Weights of a small GPT-style language model, trained from scratch on English Wikipedia.
Size: MLP 1344 GeGLU, 12.5M parameters.
Architecture: RMSNorm before each block, rotary positions, tied embeddings.
Training: a variant of SOAP for these matrices, 716M tokens, 2319 steps.
Each number is 500 + 50 x the weight over its row's rms, rounded and kept within 0 to 999. Layers, rows and columns count from 0. Numbers have three digits each. The size before them is the row's rms in percent of the matrix's.

# q: layer 3 attention query, 256x256, rms 0.0574, rows 107-127, columns 0-63
# k: layer 3 attention key, 256x256, rms 0.0551, rows 107-127, columns 0-63
# v: layer 3 attention value, 256x256, rms 0.0722, rows 0-25, columns 0-63
# o: layer 3 attention output (transposed), 256x256, rms 0.0644, rows 0-24, columns 0-63
q107 102:581437466479626536499515466497532471533509536535493533492452511541581508460592515380526378495452575612518440512512436480559550541546389485531507506450422506431494506471539455396437535556486386
k107 104:492555530522487451443484604469449494444477539448470506540420477469404485460480508489505580552592425409431588513467442456429513530512540515495506443523499501552440512561434568581452445459438467
q108 109:549511567459475526465537504637509472577495414489499504580514412433460551423522488514436483526543453618563447481488595550561588578557575516457595465589414573485463569474441506483548562563521489
k108 110:467520530536545434512531571466487521513529495586424487372504534539567620526556425568523591480602427530543532578439451448458485440532505556511428582506503466539522387469516529543552505481488545
q109 108:435500499501502539492515552459553586523502488438532465520527516454361454531553571476478432636406548501549464524462471524439402468517511460460493534536459519419489517493542542501424492532579507
k109 113:537456479541564472576501542515541519484545591526525509452422468543577580495484477434520517433444424464484498473519531393497471411470460451459457523523488449477478542555537529575557480566372560
q110 113:453449471431535546461543464501484548534523545455566387504571473555499509455562529560524555494548547489507478528534562474444496474570524433460554457488457490471587527424635483474395486550372523
k110 101:479430404557500489535498535492480478500431552545528579528477569584434602554403460391520458489427439538519520536475508504600481538533484511568464620576454377486451489529486468460546493524504505
q111 108:509452509522441606468482520432491550530396485441487556455533531534528488483558447513496593550513547510461555458526535458509566501551506568474471500555546593475463524549507549523467474421397529
k111 106:496529463541421360603517473542586508541501526547502470452549567515490526442502529538510456549526472666562511575521489564579554504499589438436457643457488528440491465571541527465486507456519442
q112 114:539439534564544500515613543564623566452466506508472555524518499538612537483484456515534507524457485449517529505516605528515478454525513476437527520549472601454561534478479497587438537489554543
k112 102:596427486565484431440448467457526534477474436540411545459462523549497540554504527466457589498419531516505476492402524480516460507495537442491454494528536548543474453486475540485388527528384458
q113 108:488440528535506452526474520540526528510559427519464582495428510414467555486386446433461571433476434439580465576521479547512428523481528457495411394499518520532395598453515534472531533511539562
k113 105:438520463515525602476515516531484498593535550562478474581555488486576538517598489550498575519476513471445552421470462475470400460428577601567515483548521538597566460476413445451447484434486432
q114 098:457502525405463444456497471523450531452440551460474473446354591545490500495518449452430425540457591462447540475466506524456565481501480504521474509508465472471537460519401489434522562444479468
k114 093:493425429596442533537478416512517540602588521541482569541548485428511490546500536559503470456438516531500444568493465344563490514529438460451537570511465479520472470535560461454490457473458533
q115 098:524405481552534613538527473459486461498529422495513557454546628522510473533494563439484554496492418541476495472457524400551477474532478466443492475494538442560385482555532568640545388463443493
k115 089:485516512427480447506412629460517499520517517411625458438500513481463497424518523555445488561453545469506527473493474557428488507525505460579480561499443522469664549503510503504420451508560501
q116 107:459492554515571439555466429476561521514478489542543624502496490559586568493497590488486511508555432532544446538501527526497542417525563458458523498489452479509409585461549451539531456441527481
k116 102:596572548559389479397503528496474488539477503507472458486428487434469496442526487481551468513535446468547475436492401460463505523519464481475451520476605548487509516468507471399535482461471492
q117 116:507440533539439613403480563553475480407543426563419458516468536497371569534569462572460461475521547507493575460588496492505587611435480520504495511491494522497530495483459508429491509469506503
k117 107:407556472426538450559510491539487587515476497432554534418491573591543509533499490511547568609523552475584468520502584570494468547461478486550500523568505513566464500541442479531510496440475491
q118 111:499466470464559569506480469507456463492415470499358470439462520497485362506497486556455538503553602462514484443416449450602513528476445486533499467516459493492426557610411528544447421480568509
k118 096:395516476462489453546379596466526510535528593446637505533544492524543520519468535477435459568477480508550555480565467549433552514482448524524514507431552531511578521481443417444523492571497558
q119 110:618523497468491490484517577543487429495472552557394560492438520454449454470568509472528491593419407488490539493550475569518542493500456468456552486468501446510512502557476500439581535481487520
k119 094:533380506565519498470441493461376567471368551428543431480544502573523571549519466498538464398509510523520494547538548456384541510546558528511455465508506472537432483470526441522529426455416429
q120 097:591565475441508478534366400395512414558503433537504579520472421469579529558526461563538455476567523493516455551518472420509531562477526516472383518471383473541420468523427547563508459536516466
k120 095:424545564534613576530553557537527538495491527578502445428588554496494430431483486491391456574550458494521571443549535605449490433548531437476490532440485504451501542503545529506527495534556445
q121 105:517498509447465498524509475464516551509422516479415439494432574497481401477609543563489509485560589436461540470517594490475476526517444485564546461442485446533550552462484542508418572475407508
k121 097:520486447561414467451535523438471551467503428483530519514445553494482475540467516456512523499415521460533604488467540506516421557359534440537561539544594525550396575474501577481612506466447485
q122 101:605406480516583513558618592528483517496553437519471491492420543506396554565497501589465472481516536489471532509417477540489486507452568471540525521471501514506603558533449596543533460498466505
k122 098:436507512472379538496546519499550472474459432496516563442563539484566508575511536566532562510369506467496483476432584494559495521521494584552445421461495462504433455441531536475477560531519490
q123 108:471533469473449531507610539552440518472447496460534446510494500562478550456464522512546500566486434419573485567538400532485543455517549511544562629465478536516493524507398547491426480419571566
k123 108:494467484454497399489430479457558577466435513522529584533563492551480573553491571495497394433412437505522465495558476447543472500432522543428504355526587498508464540556528536443492520472490462
q124 110:534492503523545463474538566499571528437531530529514617541406456546485552540581535530551442365488470508537528468480446454504510597515519491543444506446467496444524495478507456524552514496429490
k124 102:565488458482571457541494553508506472505483490511506456461551447500551497490441547494488546508450484554435504483533498549477520466458427470486505473454570483584450463552529407491447625546496474
q125 104:572486509549537522575575477500571541526531513475527533549419484482507487580456505432562550423543445422460561479530435434439433507495516454509448498466501495466505506569526566590486527509548439
k125 089:478497601455483487516512627557502430529504458470494468517544480500472475475523442463513519602528525461493538428527491565513604513588468527531431566445609631454518582395520488463487450541512481
q126 109:537574485574545521528534503426525582545534539513499576521412542513528539592580515494466625517590486491493515471557522474445416538497483472409481460506499436446478491514517458484535470542442432
k126 106:500491500581451447610432513490510454531557419531442492619480445556450591525513493439548445488492460446508579561504461482485507548529508522542522556519590468436468522466469506529617605402449500
q127 111:487491436532389565487508562480499594540505483484485535469397528498457583526533524424527527471497539544448547553466453539496453524464439535548453524501447478484550414434524493440468443471479552
k127 107:500459502525535487454364331522572457458515505390498532534630485488542497481465444507488480516536472439566401452475565453589500414503493539414379589516592590484529599454455453521543529506545448
v0 108:470455424504435527521495442614497568454525475582493542411461526507433512468513495428457440543504472471396525503474480540418535536504475486580512489457499526551479446485396502495478462546449532
o0 105:481537549480493582653504509510490501443591510364435554459558484535521580461466516438477482526456521480438548524445576515558533479587437512445568537470489473480487591452491524577475484461428546
v1 097:553433492488403599523482547514533517501494478559529508399488527504520559437430551561526522494508465375482513417511565359505612441501462478494528556551478549412543499572466463487537456502495499
o1 095:444423509498360571442423569476512527486465508494490348442541540599566448434539516503550429449525519478505504424473480533498550458552510418522429565527447460572463443483514496377552503541568528
v2 108:508421461514554498483418481511403485536559534530510548429441456447522439509495537516581564560534488503440531557559539476415527465488506487576523544499445572519558380431479561459459482569460439
o2 110:495423468484558486573528537523486483494391577474548570515534432402499540468504477546521580410484471474543494478495530512507548460532559518489477527488583484535524427581543411512520445508570491
v3 104:493514518523572432503490473457500471453532478489444458539470594473514439572550446483540493498489441518554512484554478436419500568514538531524510467474445540603565537493540462522477599480530453
o3 108:509464537545499445559504430543447538512610503522530531466463504488572509614483433476515469515485531540541533453531452475565444475536481463518422437451489573513537437474647456487498453467504538
v4 103:534458526521414487578519560587484528451488524505501453444396507533454495401496538525491375468383471453497537467570534466512596464498490545535520583544525563541447509517596555557486531558464568
o4 103:505483514487533456415476506534447519493437516571455466476473534543488490391488492498464492560523528522505535380528492533464401563455452453455515485591519599496468527496535568517518419620504584
v5 101:468534519477522614523442480465460494526447461474588525489414511437443565428469442529510530515464405493430590461468582462454443429487511427602485533570479537430550549503557444520445386621537511
o5 097:512529464463444512586536583496558406548435440554504460472482460490557452521482485478443506526550607484529481517502505494356357546498513520455464436539577406476466480533510531522461511539468458
v6 098:493405441523424539510493476494461473380470530604453580474448522391496518419527509475472522474576532400482568429457560462568525445479440451535489445536503452407505504454521542548539424522529407
o6 099:555449583566614600505574508539518498513469472498536479471545478411510587487511519555525450467495520567437467483507503464509537489467502562517634497568464453473536465578466549506449549494506538
v7 101:539467468457436505496485522467514526512490442558577505413470483465500504419403538486549481606467533458467497508488468490523504464448549461552578534546599526468431438504404513507507561590441540
o7 100:441515553564489484521519497451551470583575574591526508498528526509567466393511449454547549507565436463483506526486551520425463550508552507545485585504392498482508524455543625512527539502542524
v8 096:462475463429456437454434540589506547570569547502512516565491556580553486488495441370537507557540504462491499518505510487557470483572494408524532477543441537523568449500507509471424562449473522
o8 097:451459549586617521601449501505510512485503464517620555490551504549464491519555557409566480588476540396406535478511483539419391408564478464476474471493508522453432552477532474469541534509504387
v9 101:586560451508466526520577469590532369483553480603481557517469502384479570497398489500520490558421480448445527449438410506509479524464582449476489506546516400485502533514541547514491525456532557
o9 099:488520469488527651492444545531521454459522407519469456556485569419491533426428522422595481566532554461470496470459502480500546526534492513538482471448492536545467509496582572394401495587497454
v10 101:510516447570453537459468566463554521382513552480452494444582536512571501469485520542443420483513572457515484519479536577562453461442443477395479462437464519392505554519487532516546581495647508
o10 108:554434530536492525465514521451427549478469510470474553454495510475556514514510545513578552417549540447429469422427481423521464526456458452441453493362496524519506442447559485525471512405500520
v11 100:473475413541486569424603441526530452499502554505563524430488516492538411545533580499423426539522547442572476445461442481455608537440465513554530490406464562521510456451402443480600476516454452
o11 100:531448552455536531492521469578521452558486476404588532404509463433439492489532465582550494414597492604500416492561501369459588481487431537454609488551538512439467481524529508493548527499391480
v12 103:495531558484521416535491565527588464491493501496430533544550532486487568575521436527501519552411455602562445558458469566446415534508540520449494484469513517510456574478608502457490473379743621
o12 100:483543471539496411563617587512461551397469480476506347489472483541373449493430488497480544448471493540550527397546461468593491551501453561456445521474473556489497497477502400507487593464489495
v13 098:550501572503411552533477475481435529491492537528509474521477467525510555530539471445556508561440438493504568569457569527509505546488564451507538516554469511453536538476507486456458539499580510
o13 106:433534460441509495523471583415551508451444515425476523565457486601472504362527471452445532505472572571425485449418404514471527497532544367459527477407550469503507404471440505539498561492496494
v14 104:428470548522431418423451598465497418493520424481429440467584530497492526606544551495519464568394471526504584451463487461434424549482502549534539470475579517451431550540554406457531482493579535
o14 104:461526460500541535427520520520530578437577426470471465514573473499552488503478429541448566535477502480463514513470416511449528461449567549417422476512428569457534459555504470491445537605511542
v15 096:571520502419508483489519470449513529413522491544506619517441581480463576556446520438529443543525506489520449366429507510421506536544554505469483485520444472423530400473433515481504503508487580
o15 097:464583582571497450519573424553560501517506410601459469484536487599496463500454489523508481524521423544560458466521518499528553525560480382555541510487618444407516463525454534491559553432480551
v16 095:490507559472549444502574468545580490451453464525499467417560544560433514511490466499429473336497545518553488544496549437508460564578441514494555507492568424484448506521554462505472419460492471
o16 098:529497524395513489505437581621598492409441548535558546563550484561573485539513509501437453421557493529566539490523466501582595610529528481608485479507570446437455504545475530462497459559494547
v17 098:628483501460432578530482510507520450478548535592445477426537473531440439614443476520533512546510359506510505434560532540439490512583411600437527433477473639515455486516577457520470572511445431
o17 096:523451429516499520496475471532575490451432587457552512434483423492469541544515438475569516511598594422454468453413555623525585489453432447478515521524536601561531479554558491395488510537462519
v18 105:489472460492574472552485500522422563479493509468497525453402504523519485406536533547537558588405530508497523458476455517447494573458557485484474442595497469446461407520558634486464526457443499
o18 101:539473529487566414449509544443511488422530518548467383526513557493525497481473441497462500406430428514513509582511482558444508508551495400469507508636467452538533591489487477515508458542457494
v19 103:522496513525518551448508422574541542535438519471567484458522506517414482515449466463421420468488459523445471502454483518511444555601520460619549476511540413364518483537503483445437493450503505
o19 106:602526487465513483581520535417554526409516570576471498479459552510507535492478519523497555466514479453453469556521322546518357504571529449497419478461470505481536490522420544542511500491506405
v20 101:562513550509471426553541556481400544649458501564464512526491575514450451375518523474552516594472499473486527571506545528493497484535480519528436430529439490390499485510478505488494423539502487
o20 103:468581583522497435392519483489545486519511431498442465502410466467505472386558515504519496446531481428499499445605486591520492496485631416492594511462522481543407454518491546462432367468563485
v21 101:469492497555483544492524504507508543553498458486545516506493514544373480468482460515475534471425512525511541563568498339490497409565430481507544535489552513540555603536375515405566471454384418
o21 101:534480510472564512502588501430451479444508469525474462491471457492602514449525545395544568623551504542473489503514442464547532555534488494498564529491486536456477483502548514473598457555425435
v22 096:490485540464554490491486447602451530492461527555490554472553459496532609452481607470577537443481396543439620504481583460484561422447483516527441476433525509445401452591344490524445435580455452
o22 094:616580513430515419475485479577495433471454396535520518535519595611506457560564388518460393451521503474455558575488527495539524467547574556490556616475498454502466506439572486541409461472510483
v23 098:556488459508527595464542483578498471438517516464527465535549511514531461546519522562522540480557501392524549538468521538423412489501412511508543479485525487524602533528458527479419491442529462
o23 098:500484432515496554540432496472497506473490502464503527495411517514519599578582484450440418406543436502454473510473455517580501520516476598511558442563572413555502472447541515502491471483562527
v24 096:521555516483486407523468552435470561563362503590526632510587439631525425432529437382458436515467382480408498451504505520511539495597457492528453528512467511414517512552492437539577475582470378
o24 098:554602604459451422488493481419530482403485569489489499382499579484451478512490586460538446401534443429469450468494585533374461476530480450509466531477431510521466448575506544458448474520509504
v25 096:592519565465463582505432548517476540404397508477539539537493515470482552539457544536510519547462539534464619353422561498570515505416470522525443461469456484457530472453468547440494511545480560